Part of a small language model's weights: capped logits.
Each number is 128 + 24 x the weight over its row's rms, rounded and kept within 0 to 255. Layers, rows and columns count from 0. The size above them is the row's rms in percent of the matrix's.

# layer 5 attention key, 768x768, rms 0.0419, rows 347-383, columns 64-127
size [111 121 119 119 109 107 111 115 106 116 110 118 114 118 108 111 117 101 109 115 111 114 111 123 116 111 113 109 114 121 116 113 120 108 110 116 122]
[[140  75 135 144 113  82 129 152 151 111  92 119 142 144 131 157 134 171 124 150 157  82 157 111 119 138 149 109 114 155 176 152 135  94 109 128  97 148 114 132 151 147 157 117 117 143  97 146 178 114 130 124 118 135  89 126 114 154 149 144 130 137  90 122]
 [148  94  86 146 142 166 133 149 136 109 139 152 152  82 117 146 106 162 123  91 146 135 147 153  57 111 154 181 141 110 127 159 106 150 175 160 127 135 164 146 134 168 121  91  82 138 102 150 172 159  91  77 142 137 131 176 138  98 131 108 153 126 103 119]
 [128 131 148 113 107 103 126 131 135 139 156 163 207 112 100 149 117 103 117 142 129 104 144 118 113 114  69 136  84 109 132 134  90  95 181 119 124 134 136 112 122 129 147 147  65 146 147 140 141 122 145 103 172 137 129 113 116 118 129 100 126 119 122 124]
 [112 145 130  80 128 152 150 132 136 137 155 131 113 113 113 118 107 107 129 137 131 141 171 105 112 162 124  94 121 160 156 121 131  58 134 142 138 155 120 103 175 115 139 114 110 115 122 132 169 102 160 127 130 165 130 117  91 120 128 193  98  80 131 149]
 [125 143 127 143 145 109 132 137 120 168 144 146 130 132  78 134 155 119 109 105  88 123 132 138 125 142 134 177  95 127 129 143 152 142 117 174 109 105 126 151 124 147 140 146 114 122 110 104 125 139 114  93 140 150 105 131 153 107 132 136 166 135 119 126]
 [ 93 122 108 147 135 149 120 143 144 144 104  94  99 110 144 148 109 125 197  98 167 135 118 108 117  98 176  79 146 123 120 131 100 130  97 116 155 131  93 192 121 127 132 110 115 115 104 105 167 121 161 154 127 126  76 135 136 122 151 162 182 117 153 104]
 [135 103 105 135  98 164 155 130 121 151 137 131 108 116 110 116 112 113 177 115 167 167 103 144 113 128 118 140 150 200 156 180 161 121 124 143 132 165 130 111 131 122 125 152 106  94 101 159 187 101 109 134 152 117 141 106 125 119 163 127  94 118 121 159]
 [119 160 128 170 126 107 151 161 153 146 156 142 115 153 160 154 116 150 138 128 158 107 127 111 113 159 146 141  93 112 127 111 140 152 179 161 137 153 151 100 133  93  93 128 124 147 104 139 172 125  76 123 105 125  92 140 135 130 125  89 154 129 137 141]
 [130 169 134 152 143 120 133 151 145 127 143 134 221 104 119 155 144 109 108 143 135 129 127 139 103 132 153 120 131 126 115 141 113 155 158 163 151 101 159 139 163 133 132 130 146 133 132 131 128 105  98 132 121 113 100 152 145 116  91 139 121 161  98  92]
 [133 150 108 110 124 144 136 130 160 158 135 131 129  98 147  91 108 119 149 116  99 151 151 129 116 128 117 139  77 128 141  92 110 137 103 173 139 103 159 125 116 164 117  93 127 158 112 154 122 143 150 148 145  70 164 186 106 126 136 141 158 148 122 112]
 [123 123 153 128 128 140 137  97 155 149 122 117 125 125 134  79 152 130 120 126 141 113 143 160 135 133 163  90 171 152 102 190 153 144 110 131 142 144 125 129 109 111 127 152  79 151 116 120 139 125 104 150 140 135 119 164 125 130 110  85 122 168 136 118]
 [169  91 151 174  81  88  88 144 172 156 123 133 176 134 153 101 131 145 125 138 138 123  44 125 100 134 102 176 151 111 120 125 144 163 127  91 115 112 187  96 153 140 140 150 100 131 108 118  83 131 138  94  96  96 153 140 179 108 137 144  87 101 104 152]
 [117 125 137 118 158 112  88 157 175 138 144 140 139 132 114 173 100 134 104 131 131 111 174  92 130  98 120 182 124 159  97 178 130 142 152 123 148 125 143 135 117 142 149 134  92 132 151 140  72 149 100 132 126 197 162 105 107  88 124 104 120 152 145 139]
 [ 80 145 118 152 140  93 119 130 105 139 134 149 106 158 145 165 103 144 107 114 127 147 159 121 101 157 119 126 141 121 142 122 100 127  97 130 174 132 143 176  73 144 117 122 133 141 114 106 136 199 102 163 175 141 103 134 149 149 104 149 133 107 127 137]
 [129 149 127 110 190 152 127 107 123 137 128 135 101 123 166 112 117 148 118 131 126 116 108 120 154 148 159 135 181 145 102 115 111 138 128 135 118  57  93 122 147 150 122 106 143 112 150 151  96 126 113 110 122  96 157 104 137 141 113 139 101 169 141 105]
 [101 162 126 117 169 143 145 143 110 182 141 105  97 115 108  82 161 103 128 112 159 151 107 108 133 143 102 110 121 138 131 110 137 107 138 143 157 134 107 169 127 129 128 100 174 133 140 135 138  68 155 159 187 151 135 135 114 135 130 160 148  86 118 137]
 [110 141 133 126 119 148 139 106 122 137 140 117  91 132 100 109 178  73 189  94 107  94 132 104 149 149 126 148 123 140 162 166 105  85 158 128 161 153 149 117 125 156 130 146 117 118  86 131 126 109  92  98 130 120 124 129 106 104  93 111 124 108 107 159]
 [136 148  90 138 165 129 131  75 147 111 174 122 104 123 138 167  99 137 124 125 123 139 134  77 129 162 121 119 102 132 106 147 121 115 142  98 152 106 135 152 150 118 160 129 129 145 101 121 171 119 128 125 107  91 154 103 110  82 130 147 104 115 118 126]
 [126 132 125  82 109 110 150 148 161 151 115 117  90 142 131 118 153  92 176 145 121  87 127 154 109 146 106 138 136 151 145  80 141 136 128 112 147 158 130 181 112 132 111  99 124 143 126 138 123 127 111 135 113 156  92  89 105 140 127 101 132 142  98 114]
 [113 133 151 143 122 119 123 176 126 131 127 114 116  97 172 111  98 132 115  89 148 132 149 110 113 102 143 115 133 106 111 129 139 167 137 187  84 165 118 184 148 103 140 159 161 137 163 137 107 119 123 156 147 117 136  51 132 117 157 133 149 112 101 123]
 [119  83 187 112 138 142 123  72 117 133 169 137 135 104 105 126 146 162  78 123 130 117 104 169  94 118 121 116  94 112  73 136 138 178 108 121 146 162 115 117 140 111 151 128 139 148 155 105 137  79 132  94 139  71 106 116 123 143  90 136 111 152 159 120]
 [156 125 139 150  79 121 126  97 160 143 111 131 150 193 101  56 108 131 118  50 123 134 145 137 116 146 168 178 137 116 117 134 150 120  77  64 150 144 119  93 154 122 120 143 164 125 104 124 130 120 146 138 136 115 158 118 133 157  89 123 129  90 135 146]
 [128 155  90 142 121 135 124 174 142 117 140 104 125 116 139 151 121 129 126 155 114 100 175 108 122 159 150 119 129 120 136 155 117 119  82 143  91 126 108 161 145 144 133 138  82 122 112 143 137 126  90 151 127 100 123 120  93 160  80 116 118 159 149  81]
 [125 118 153 130 111 103 162 125  90 150  98 117 175 143 112 134 114 135  92 133 133 103 137 161 101 113 116 144 109 164 117 115 124 119 117 134 148 151 111  88 125 139 147 108 160 112 129  89 153 133 119 103 125 104 123 145 149 120 170 137 146 129 140 121]
 [113 165 106 113 110 124 150 139 101 153 109  87 117  94 142 126 111 121 171  86 132 106 134 146 141 145 135 102 117 148 129 103 167 130  90 152 108 152 120 147 124  79 161 115 132  93 122 133 139 118 140 155 132 135 108 147 130 101 114  89 152 130 110 179]
 [137 106 146  95 118 164 146 131 136 140 145 107 136  99 117 119 152 109 137 186 117 120  82 154 152 122 135 144 148 116 103 150 152 133 128 132 110 126 138 153 124 128 118 123  99 108 135 102 118 117 121 132 134 114 134 152 144 113 100 145 131 130  86 111]
 [141 154 163 144 159 125 106 132 107 105  80 121 176 122 128 171 133 153 127 158 178 160  79 135 181  75  89 121 141 115 108 118 128 117 130 112 132  88 111 142  96 176 137 137 148  98 152 128 116  80 133 139 130 153 126 130 198 157 140 103  91 123 119 152]
 [ 97  97 124 149  81  96 130  83 123 107 151 114 108 121 136 106 118 153 123 126 128 103 103 142 119 165 137 141 133 104 100 152 105 117 110 107 166 114 166 145 143 137  93 138 165 100  96 118 104 177 132 121 174 124 141  99 160 143 147 194 175 127 171 110]
 [134 106  79 106 156 115 117 127 122  99 105 104 151 108 156 130 137 123 116 122 128 138 135 121 180 123 117 113 128 106 152 130 121 104 123 121 148 130 122 121 121 106 124 152 137 110 158 156 132 111 179 179  90 118 118  83  94 135 140 128 110 105 125 150]
 [ 87 154 109  99 103 161  85 125 100 109 121 134 143 127 147 122 135  98 150  93 112 170 118 111 125 114 155 120 134 126 159 123  98  82 139 107 124 134 113 102 120 127 121 133 137 142 130 110 107 122 112 144 117 171 121  64 110 121 157 169 126 104 127 158]
 [161 146 176 152  85 126 132 150 115 144 150 141 118  84 140  82 128 150  84 157 137 100 130 116 122 110 148 128 144 149 116 138 125 170 121 140 129 142 154 113 161  78 135 127  80 171 153 121 139 138 132 156 152 129  55 106 150 102 125 113 164 137 141 148]
 [106 124 104 123  84 149 141  99 109 137  97  80 181 120  84 124 166 100 134 156  86 126 129 175 156 134 140  94 124 129 157  94 133  59 100 149 132 151 124  82 133 138 149 119 146  98 130  88 118 117 114 156 158 181 121  90 104 137 121 151 104 116 122 119]
 [100 152 125 121 133 174 139  82 141 121 170 148  97 128  96 105 193 104  94 142 115 138  95 148 137 117 110 176  92 129 124  99 177  70 129 116 118 144 103 127 118 186 134 134  97  77 142 124  99 146 104 152 125 158 125 130 114 141 154 112 144 116 128 115]
 [134 135 123 147 144 111 131 159 143 135 118 132 118  98 109 124 121 104 178 132  99 117 130 160 136 152 113 140 126 167  97 125  96 105 119 111 124 159 131  93 176 118 115  96  86 116 108 118 132  82  92 147 134 169 174 141 140  94 121 138 123 135 112 119]
 [118 150 108 143 148 160 153 161 159 146 146 144 119 123 100 136  91 143 163 103 139 135 167  93 105 127 115 183 155 168  99 169 130 149 139 173 175 115 144 159 125  71  95 155 185 157 137 174 152  98 105 120 144 162 132  82  88 131 110  77 122 151  97 116]
 [160 142 109 154  94 120 148 118 133 115 147 158 134 165 122 165 131 121 119 148 126 135 133 141 119 110 153 126 142 132 123 121 180 168  97 112 124 133 122 133 109 178  96 141 144 129 119 117 130  86 116 144 145 118 101 120 132 148  75 181 122 124 122 106]
 [130 127 106 166 157 129 162 147  96 150 134 126 154 127 165 143 106 168 142 118 130 141 135 106 111 150 152 140 119 118 126 147 112 129 132 123 101 100 143 171 123  90 126 150 150 152  94 100 166 108 181 139 145  79 116 149 128 113  78  90 154 120 143 163]]
# layer 5 attention query, 768x768, rms 0.0419, rows 348-383, columns 64-127
size [120 118 116 108 108 113 115 107 106 110 114 112 115 110 112 115 107 109 114 109 109 113 121 114 111 115 112 112 118 119 110 121 107 111 116 116]
[[143 115  99 139 129 143 142 129 116 125 154 130 150 139 156 133 155 140 141 123 129 159 137 123 103 118 148 192 145 114 147 126  85 145 213 154 117 110 173 123 112 126  93 113  87 130 101 133 169 151 114 106 118 135 112 150 141 128 149 128 173 122  82 122]
 [100 126 116 125  89 124 171 142 154 134 156 126 163 113  88 176  98 111 109 137 125 136 127 150 130 188 117 135 117 182  97 188 105 112 150 112 114 127 154  75 145 140 100 125 105 101 187  97 109 106 117 116 186 153 138 132 126 140 123 142 119  94 137 150]
 [141 126 118 106 130 126 122 159 144 165 153 112 152 128 124 141 115  79 114 141 119 127 176 139 103 168 145 136 120 172 161 130 105 124 106 154 152 100  89 120 171 183 118 111 107 101 146 118 166 110  97 124 137 145 130 167  95 123 142 148 137 116  89 107]
 [142 137 134  78 129 165 172 176 139 147 172 110 147 129 115 150 117 143 141 156 108  91 127 159 109 119 144 159 124  99 122  97 100 121 171 123 129 113 145 101 132 115 127 121 120 137  91  77 155 173 120 113 130 164 124 171 174  94 113 137 169 156 145 134]
 [141 141 123 130 157 116 128 110 141 111 134 151 130  94 107 148 123 180 135  94 119 117 156 137 115 124 102 118 113 122 111 184 120 125 108 118 132 157 108 144 135 174 114 106 109 127 128 143 134 124 140 146 129 138 163 123 101 100 173 110 149 140 146 148]
 [124 106 136 155 111 151 131 125 153 132 155 121 143 115 122 147 100 152 130 129 133 112  96 155 137 103 112 168 150 204 107 194 152 119 118 151 138 134 133 162 156 119 137 126 140 123 102 139  82 120 134 149 114  89 113  99 137 120 177  98 142 101 141 115]
 [123 159 167 156 150 122 123 176 129  79 137 183 144 129 150 134 143 169  91 117 159 123  87 111  98 103 129 178  74  94 137 167 119 130 138 142 121 128 149 155 119 109 113 155 110 125 139 182 186 149 124 170 106 157  94 156 171 125 134 120 138 103 127 149]
 [152 136 111 137 153 127 122 156 151 105 119 112 125  93 146 128 112 154 122  92 140 155 109 188 111 140 141 106 122 123 110 102 135 145 117 115 140  96 115 111 114 129 108 120 145 124 120 159 139 171 137  80 126 143 144  98 115 111 144 140 154 182  98  82]
 [154 148 137 105 161 129 146 116 138 128  97 124 113 107 135 107 116 115 148 146 134 141 136 135 141 145  98 132 103 130 131  82  66 144 100 119  99 104 140 145 134 125 169  83 164 123 133 115 127 125 120 132 156 112  98 135 115 123 120 133 144 115 125 140]
 [123 130 137 178 138 135 146 130 131 118 113 147 134 101 109  96 139 124 131  87 110  48 158 125 135 125 107 138 165 123 132 132 146 125 144 161 158 146 123 128 117 121 140 145 117 118 112 194  84 138 131 143 164 132 124 132 143 139 116 127 137 158 168 117]
 [151 102 152 129 106 139  85 150 134 175 113 138 174 166 130 117 170 141 120 137 164 141  97 153 126 120  86 157 177 120 109 147 140 184 167  79 172 131 157 132 128 120 145  93 119 118 137 128 114 128 115 114 112 153 158  98 158  97 145 139 122 107 148 111]
 [175 129 147 120 136 118 119 150 145 148 116 168 110 108 102 160 110 130 144 147 162 119 142 108 121  98  92 177 147 170 127 138  87 106 145 173 148 119 131 125 137  96 152  94  87 119 106 151 143  84 108 111 144 152 128  75 152  87 140 147 123 174 145 149]
 [107 131 144 156 122 116 117 154  86 169 136 105  99 121 119 189 145 150 109 131 138 115 127 123 137 126 130 155 147  54 131 114 122 100  70 150 136 127 149 152 124 114 133 120 141 114  99 107 114 174 123 141 166 135  97  83 153 150 115 147 131 139 130 111]
 [143 122 164 134 141 132  83 114 119 105 102 144  89  87 135 153 118 128 117 145 110 124 108 157 128 105 126 107 170 110 105 125 100 116 138 135 131 105  98 126 152  89 107 138  99 160 157  68  83 122 153 152 150 128 115  84 105 134 109  98 150 118 121 125]
 [141 169 125  93 139 128 155 122 114 114  89 108 120 141 140  99 134 112 126  96 140 162 146 140 169 117  99 147  87 115 123 111 108 165 173 141 122 121  86 129 129 164 130 127 139 109  94  80 128 132 181 190 122 191  99 172 106 165 139 148 134  58 118 130]
 [145 163 131 123 161 170 121 122 115 169 171 117 125 138 104 122 157  96 119  79 113 104 164 133 152  99 153 113 166 145 142 124 119  93 130 147 152 158 138 111 133 129 182  99 171 106  66 128 136 110  50 142 131 134 152 123 119  89 125 143 134 143 110 155]
 [134 113 125 127 148 145 115 156 106 127 156 133 137 126 165 115 135 121 187 179 109 176 136 152  81 118 136 108 132 139 130 155 138 103 138 145 104 152 124 125 115 146 110 138 149 154  91 109 154 161 110 137 156 136 130 121 155  97 122 133 101 139 118 137]
 [105 142 137  87 150 149 130 143 140 146 130 117 131 118  66 100 117 130 162  83 116 122 132 120 137 104 125 158 110 100 123 120 149 129 104 140 126 138 118 129  86  84 128 123 148  97 158 164 103 138 121 146 126 135 108 109 115 133 120 103 139 128  69 160]
 [160 128 152 138 119 177 108 134 116 152  99 158 140 103 159 157  99 125 134 101 120 140 131 128 142 150 144 103 109 182 140 143 133 122  87 179 152  83 102 110 133  84 111  94 165 157 124 114 116 122 171 139 118  93 129  66 100 141 133 152 146 150 116 117]
 [137 108 121 111 116 110 130 116 141 124 139 144 116 144 117 130 119 156 136 128 144 106 143 149 130 123 127  86 132 119 127 139 151 147  93 111 159 136  61 139 139 123 154 126 175 139 157  69  75 143 180  89 127 111 119 152  97 119  83 175 130 123  95 171]
 [162 118 115 127 118 145 108 121 130 159 113 113 101 139 170  75 138 144 148 129 114 109 135 116 106 141 132  95 154 135 171 125 151 121  78 112  88 161  79 159 173 127 153 106 132  91 123 129 121  99 110 107 147  71 132 129 147 117  98 103 120  77 157 113]
 [129 161 129 104 139  88 125 162 128 143  89 114 107 108 122 137  93 129 124 153 113 113 161 133 146 175 133 140 162 111 123 128 118 115  71 137 114  83 134 107 142 129 123 125 107 159 155 137 116  99 108 133 147 123 184  78 145 162 107 167 140 150 151 100]
 [108 130 134 106 129 124 153 107  68 119 138 117 187  99 138 145 141 132 141 154 146 134 112 140 132 106 130 144 134 139 118 140 152  84 127 120 134 144 116 117 160 114 124 112 132 157 107 107 119  95 146 122 136 112 113 159 154 130 129 129 134  97 151 180]
 [ 98 148  93 125  74  91 136 129 142 165 161 129 118 124 147 112 122 143 129  64  98 106 105 132 135 148  96 127  88 133 145 135 144 130  68 107 123 113 122 154 126 123 103 135  91 131 112  94 154 146 124 153 137  94  88 117 121 124 131  88 111 159 120 118]
 [ 84 123 104 105 132 102 132 141 153 101 180 132 100 123  95 160 106 101 122  97 152 167 105 140 114 125  96 176 153 148 108 135 135 132 126 121 179 127 151 119 109  97 140 136 147 108 105  97 146 135 133 152 103 134 122 149  79 146 102 135 110 108 106 122]
 [143 118 188 159 122 113 102 128 118  93 116 140 138 141 108 155 179 157 132 129 166 154 121 144 145 101 120 107 118 100 124 108 143  97 144 147 170 147 140 144  92 150 135 123 152 128 168  96 137  83 154 136 139 149  98 155 154 122  86 128 131  97 146 140]
 [166 108 126 132 118 105 145 116 121 121 140 141 129 138 116 127 112 116 137 133 136 120 161 131 120 202 128 122 100  78 133 137 140 154 137 100 123  96 131 155 121 120  87 151 104 125 123 107 127 152 149 102  93  65 133 111  99  64 139 147 144 180 164  94]
 [159 162  97  99 145 123  97  85 137 154  73 150 155 151 151  80 147  85 109 113 147 149 146 107 173  97 108 138  92  93 130  95 190  73 127 151 145  97 120  97 144 116  95 167 102 127 125 124 123 121 134 160  97 128 125 115 183 118 125 119  74 134  99 124]
 [127 125 124 107  80  93 102 121 109 101 150 147 122 120 164  99  97 130 133 173 101 116 141 120 190 119 155  84 122 130 156 133 118 125 129 155 103 149 151  79  73 149  96 127 125 142 176 114 104 135 155 138 145 165 140 156 111 121 150  99 101 115 148  97]
 [145 108 138 136  79 110  92 141 103 125 110 101 153 124 140 129 147 153 126 148 130 133 152 134 142  91 139 140 158 127  98 169  80 174  81 168  88  96 159 138 130 132 113 145 116 146 126 158 166 130 142 146 116 114 100 101 145 107  97 106 124 130 142 142]
 [121 134 122 133  95 143 119 150 120 123 132 112 123 139  98 103 155 112 136 123 112 156 135 113 160 138 158 103 166  92 153  94 133 150 119 157 105 117 131 117 137 118 196 104  81 127 135  94 154 105 124 114 119 117 116 158 129 137 100 150 115 124 131 131]
 [124 111 121 116 112 114 142 113 140 137 123 170 130  69 105 115 149  87 114 178  96 133 118 136 160 140 149 135 125 152 141  89 142  99 109 129 138 174 177 115 120 144 147 126 138 101  92  81 126 111 114 151 148 137 152 142 199 102 143 130 149 108  95 141]
 [109 132 108  89 115 165 159 134 169 104 145 116 120 108 123 126  90 100 178 128 118 165 159  77 140 144 138 114  94 155 173 134 121 158 141 146 125 172 100  80 125  84 118 133 140 120 136 159 108 131 102 143  96 165 148 125  80 137 141 124 115 140 140  79]
 [125 142 175  73 105 111 106 147 116 147 107 116 125 132 127 135 103 131 125 116 128 128 148 144 100 130 132  81 136 133  96 116 107 166 130 165 145  85 104 156 115  93 156 138 160 147 152 140  90 109 127 128 166 161 112 102 101 152 129  84 157 159  92 155]
 [118 133 154 145 134 130 135 125 176 129 132 140 132 138 118 159 115 141 129 157 171 120 111 148 148 101 130 185 129 161  76 153 161 147 142 124 154 146 102 185 139 118 131 146 122  95 148 112 118 109 117  91 160 132 153 189 120 116  94 119 139 124  53 131]
 [122 132  89 125 128 110 146 106  94 156 130 146 115 100 173 123 134 131 146  90 118 137 112  79  57 115 137 141 144 139 148 119 143 147 113 131 138  56 121 149 161 158  97 148 120 159 130 152 165  99  99 168 162  79 127 124 123 159 152 101 118 111  96  64]]
# layer 5 attention value, 768x768, rms 0.0451, rows 320-335, columns 64-127
size [101 101 102  99 102 105 108 105 101  95 101  95  94 104  96 112]
[[133 170 140 103 133 114  97 102 118 116 149 143 145 154 119 142 143 133 148 130 107 141 154 127 160  77 102  86 148 164 141 139  89 137 110 156 150  76 138 144 122  78 159 136 125 126 134  70 142 166 186 116 118  92 104 130 107 136  90 125 144 109 158 106]
 [143 113 113 138 119 141 117 160 121 117 150 106 101 136  95 103 110 102 150 102 118 215 116 108 134 126 146  76 113 123 139 149 116 164 118 156 166 130 115  87 120 125 134 105 141  85 149 153 151 136 131 139 114 126 124 168 133 143 115  73 110 108  77  86]
 [146  87 106 132 142  95 127 141 112  77 183 146 111 158 126 124  66 109 143 114 109  93 143 105 130 132 117 156  82 103 112 152 120 123 116 137  91  90 119 102 169 140 120 109 113  55 135 122 130 143 153 142 140 151 131 181 116 122 151 116 156 140 126 149]
 [ 71 157 144 101  65 141 144 151 161 176 147 150 109 146 102 170 117 112 147 137  75 116 141 135  99 140 109 154 131 128 101 103 164 106 106  85  93  88 110 134 114 146  67 133 153 147 132 166 136 113 141 134 104 138 127  94 180 119 135 161 111  98 130 110]
 [105 168 112  74 158 148  97 120 144 126 108 101  89  92 129 162 135 132 140 138 140 211 124 123 158  92 143  62 119 124 169 143 132 149 161 168 140 106 150 127 129 116 123 134 127  90 123 174 154 131 126 100 122  83 170 118 149 116 153  98 155 119 129 165]
 [158 169 120 157 102  78  88 170 163 137 114 124 147 128 101 155 124 127 130 134 144 134 136 162 129 106 136 150 155 131 116 124 164 100 159  71 135 139 126 158 117 147 117 108 124 112 159 133 125 141 166  80 105 160 143 101 161  80 119 137 139 158 126 122]
 [109 112 101 115 156 112 114 151 119 113  97 142 148 134 120 119 138 117 184 132 134  64 156 112 104 127  81 108 125 131 142 187 117 124 158 114 103 159 126 106 124 150 188 170 127  86 104  98 137 133 157 179  93 112 129 107  92 113 101  93 142 135 158 168]
 [154 117 147 114 126 109 159 135 145 136 159 141 158 154 121 174 117 142 129  98 116  89 102 122 143 141  98 111 142 100 133  70 126 173 123 171 116 151  80 143 132 121 144 135 137  87 119 119 147 115 130 139 126  90 119 145 145 132 138 131 142 136 140 137]
 [139 123 139 107 154 105 160 129 114 117 146 123 145 154 125 118  99 122 160 146 153 121  89 123  99 138 140 134 157  64 134  91  82  73  94  96 137 139 131 165 143 123 128  99 107 152 156 162 144 126  91 125 165 113 132 101 201 158 123  69 124 165 146 124]
 [119 148 134 120 127 141 167 141 178 114 112  94 121 156 122 134 100 137 140 143 135 111 120 141 153 140 152 125 160 130 101 133 135 149 121 144 167 151  88  98 116 126 125 127 138  54 114 170  86 101 141 104 138 107 124  78 152 101 170 109 167 128 141 145]
 [159 115 143 143 129 137 111 110 106 158 113 121 151 128 130 119 100 106 117  99 148 171 117  99 101  99 135 168 122 122 173  89 112 116 101 131 145 138 107 129 111 122 148 117 101 119 126 134 130 139 149 139 155  87 145 131 129 108 152 116 100 101 126  80]
 [109 119 130  88 112 150 130 196 104 113 150  96 146  89 181  82 135  88 110 108 124 139  89 135 151 136 152  91  92 128 154 156 134  91 132  99  79 126 100 127  94 158 115 154 143 183 101 125 132 134 111 104 152 175 125 169 133 161 162 156 120  95  97 114]
 [142 103 123 111 126 135 121 135 130 141 155 147 131  92 114 117 153 136 131 132 140 163 123 169  96 136 119 118 140 166 138 125 134 164 152 155 106 141 165 125 136 142  97 149  87 111 177 146 130  94  74 101 132 141 100 133 122 115  88 109 111 152 131  99]
 [124 126 173 157 139 122 155 126 106 110 134 173 104 112 150 120 110 154 121 170 122 114 131 188 135  51 136 161 141 111  98 175 111 114 135 134 156 167 133 125 110 120 134 132 101 108 133 121 128 151 147 120 108 171 146 137 111 151 140 107 156 121  78 159]
 [167 126 130 157 138 104 149 156 146 104 145 154 133 141 117 107 106 159 138  92 137 158 144 136 112 135 128 150 154 137 136 109 129 140 133 138  72 124 137 173 148 130  98 172 127 125 132 141 140 105  87 135 148 147 126 122 132  92 121 110 164 173 139 142]
 [133  92 126 148 136 124 162 138 138 134  78 125 147 132 140  73 122 122 100 189 117 155 131 101 114 124 100 135 118 119 122  98 107 122 114 122 139 155 112 109 119  94 108 144 144 128 134  89 149 106 157  85 208 120 104  98 114 149 114 142 125 157 151 149]]
# layer 5 attention output (transposed), 768x768, rms 0.113, rows 320-335, columns 64-127
size [103 106 102 102 101 105 111 106  99  94 100  94  96 104  93 108]
[[130 107 104 167 100 113 117 129  86  96 115 141 153 102 132 134 122 119 122 142 141 123 128 116 156 105 157 160 161 117 135 127 149 121 146 141 153 109  95 164 132 134 118 118 175 122 148 148 125  94  95 116 156 120 135 177  94 110 118 169 120 113 138 145]
 [122 156 195 167 123 118 114 141 128 115 112 175 120 173  99 155 122 116 142 103 139 117 122 161 114 156 106 125 111 153 165  95 110 112  94  82  78 142 117 129 116 123 169 133  91 134  62 152 157 158 128  98 148 139 159 105 111 131 101 113 125 137 150  86]
 [ 99 137 133 153 133 107 111 139 132 123 136 157 170 151 143 169 124 142 111  99 118 121 106 126 103 148 109 162  99 139 145 130 126 167 123 147 137  76 105 142 103 101 148 154 155 148  99 141  94 132 119 121 143 134 134 147 144  95 134 103  96 162 160 111]
 [130 154 149 157 143 126 143 176 126 107 113 124 120 115 101 135 158 157 135 154 137 122  80 123 144 102 170 137 157  91 165 122 147 111  96 157 144 164 159 106 137 105 163 113 152 174 115 130 131 127 144 127 121 128 112 132 137  92 143 127 157 110  88 154]
 [129 136 105 144  71 105 147 110 177 148 145  68 120 163 124  97 142 100 119 130 120 105 124 140 112 109  87 128 109 131 150 193 130 132 110 100 115 125 125 102  99 107 125 129 167  71 123  83  99 176 133 135  96 145 119 125 173 114 121  86 145 125 127 144]
 [117 109 143 111 157 153 127 171 140 112 146 123 133 113 138 117 185 136 136 112 129 113 112  90 126 111 128 109  97 133  97 128 126 103 122 162 109 134  90 125 100 122  75 107 112 125  96 138 140 157 131 160 114 102 105 109  92  84 166 161 152 143 107 154]
 [ 98 147 122 105 114  88 124 121 139 169 157 125 132 139 150 129 152 135 148 152 146 115 112 141 128 201 102 157 156 133 127 135 161 132 123 119 117  97 127  95 152 116 142  81 122 159 117 104 144 103 106 127 122 174 187 102  87 134 106 155 160 126  89 158]
 [122 143 150 146 109 151 118 144 104 156 109 126 116  93 128 132 112 133 117 103  98 124 120 113 115 110 140  89  96 153 162 149 113  97 149 105 141  95 182  88 151 152 129 151 137 141 153 128  96 141 122 143 126 122 109 117 106 131 152 161 130 101 138 113]
 [140 102 115 108 125 146 109 129  85 127 114 116 126 178 166 115 134 142 139 133 134 182 126 145 125 133 135 103 116  98 101  96 160 125 102  77 135 147 127 130 127  98 119 158 163 145 104 114 108 166 125 120 111  98 130 162 132 129 141 149 102  90 116 143]
 [ 96 158 141 143 145  91 133 107 103 110  97 139 132 129 145 132 150 165 137 139 110 158 146  95 167 150 107 159  88  96 128 116  90 151 154 170 145 143 165 138  97 104 147 136 110 143 187 153  77 116 164 111 160 127 153 124 133 122 126 150 157 117 111 154]
 [152 102 116 100 130  92 105 156 124 164 106 121 163 112 108 125 165 158 156 130 115 132 147  92 141 103 135 106 116  73  85 134 156 108 143 149 126 148 110 100 136 120 153 146  88 149  93  97 131 132 133 163 141  96 128  88 114 110 120 134 141 112 130 162]
 [107 137 134 137 148 143 139 141 109 168 165 180  92 122 139 152 153 136 141 143  90 128 157 104 137 111  82 125 136 156 117  85 131 149 136 113 108 105  88 130 117 127  97 113 153 148 109 177 122 134 154 144 124 114 138 135 136 112 141  91  86 116 165 116]
 [139 105 116 119 107 138 117 115 146 162  80 125 135 111 120 135 134 144  93 155 123 120 125 121 104  95 127 131 155 150 148 163 108 123 123 137 170 143 167 137 159 146 149 118 114 156 108 118 121  97 150 159 123  86 108 155  93 110 108 110 133 142 130 153]
 [111 167  82 143 125 129 122 180  89 166 123 142 134 102 148 103 120 164 110 104  92  78 124 141 134 183 130 145 108 148 143 128 150 142  96 132 112 149  90 146 132 112  88 114 121 122  90 122 131  93 144 144 130 120 153 130 134  96  89 121 107 138  88  63]
 [130 132 176 166 157 130 137  79 147 107 169 130 154 130 119  94 149 137 153 150 129 126 147 134 130 130 117 158 113 151  84 150 128 125 174  99 132  94  68 134 144 181 172 161 152 148 129 113  74 152 144 119  90 155 115 119 125 132 112 140 123 120 125 162]
 [158 111 115 154 160 199 105 116  83 116 100 193 153 123 103 137 106  99 184 127 166 178 119 140 141  99 144 165 164 142 159 154 104 122 117  83 144 139  97 155 117 107  84 126 181 134  93 108 142 123 124 132 153 116  98 156 135  59 127 114 111 148 128  83]]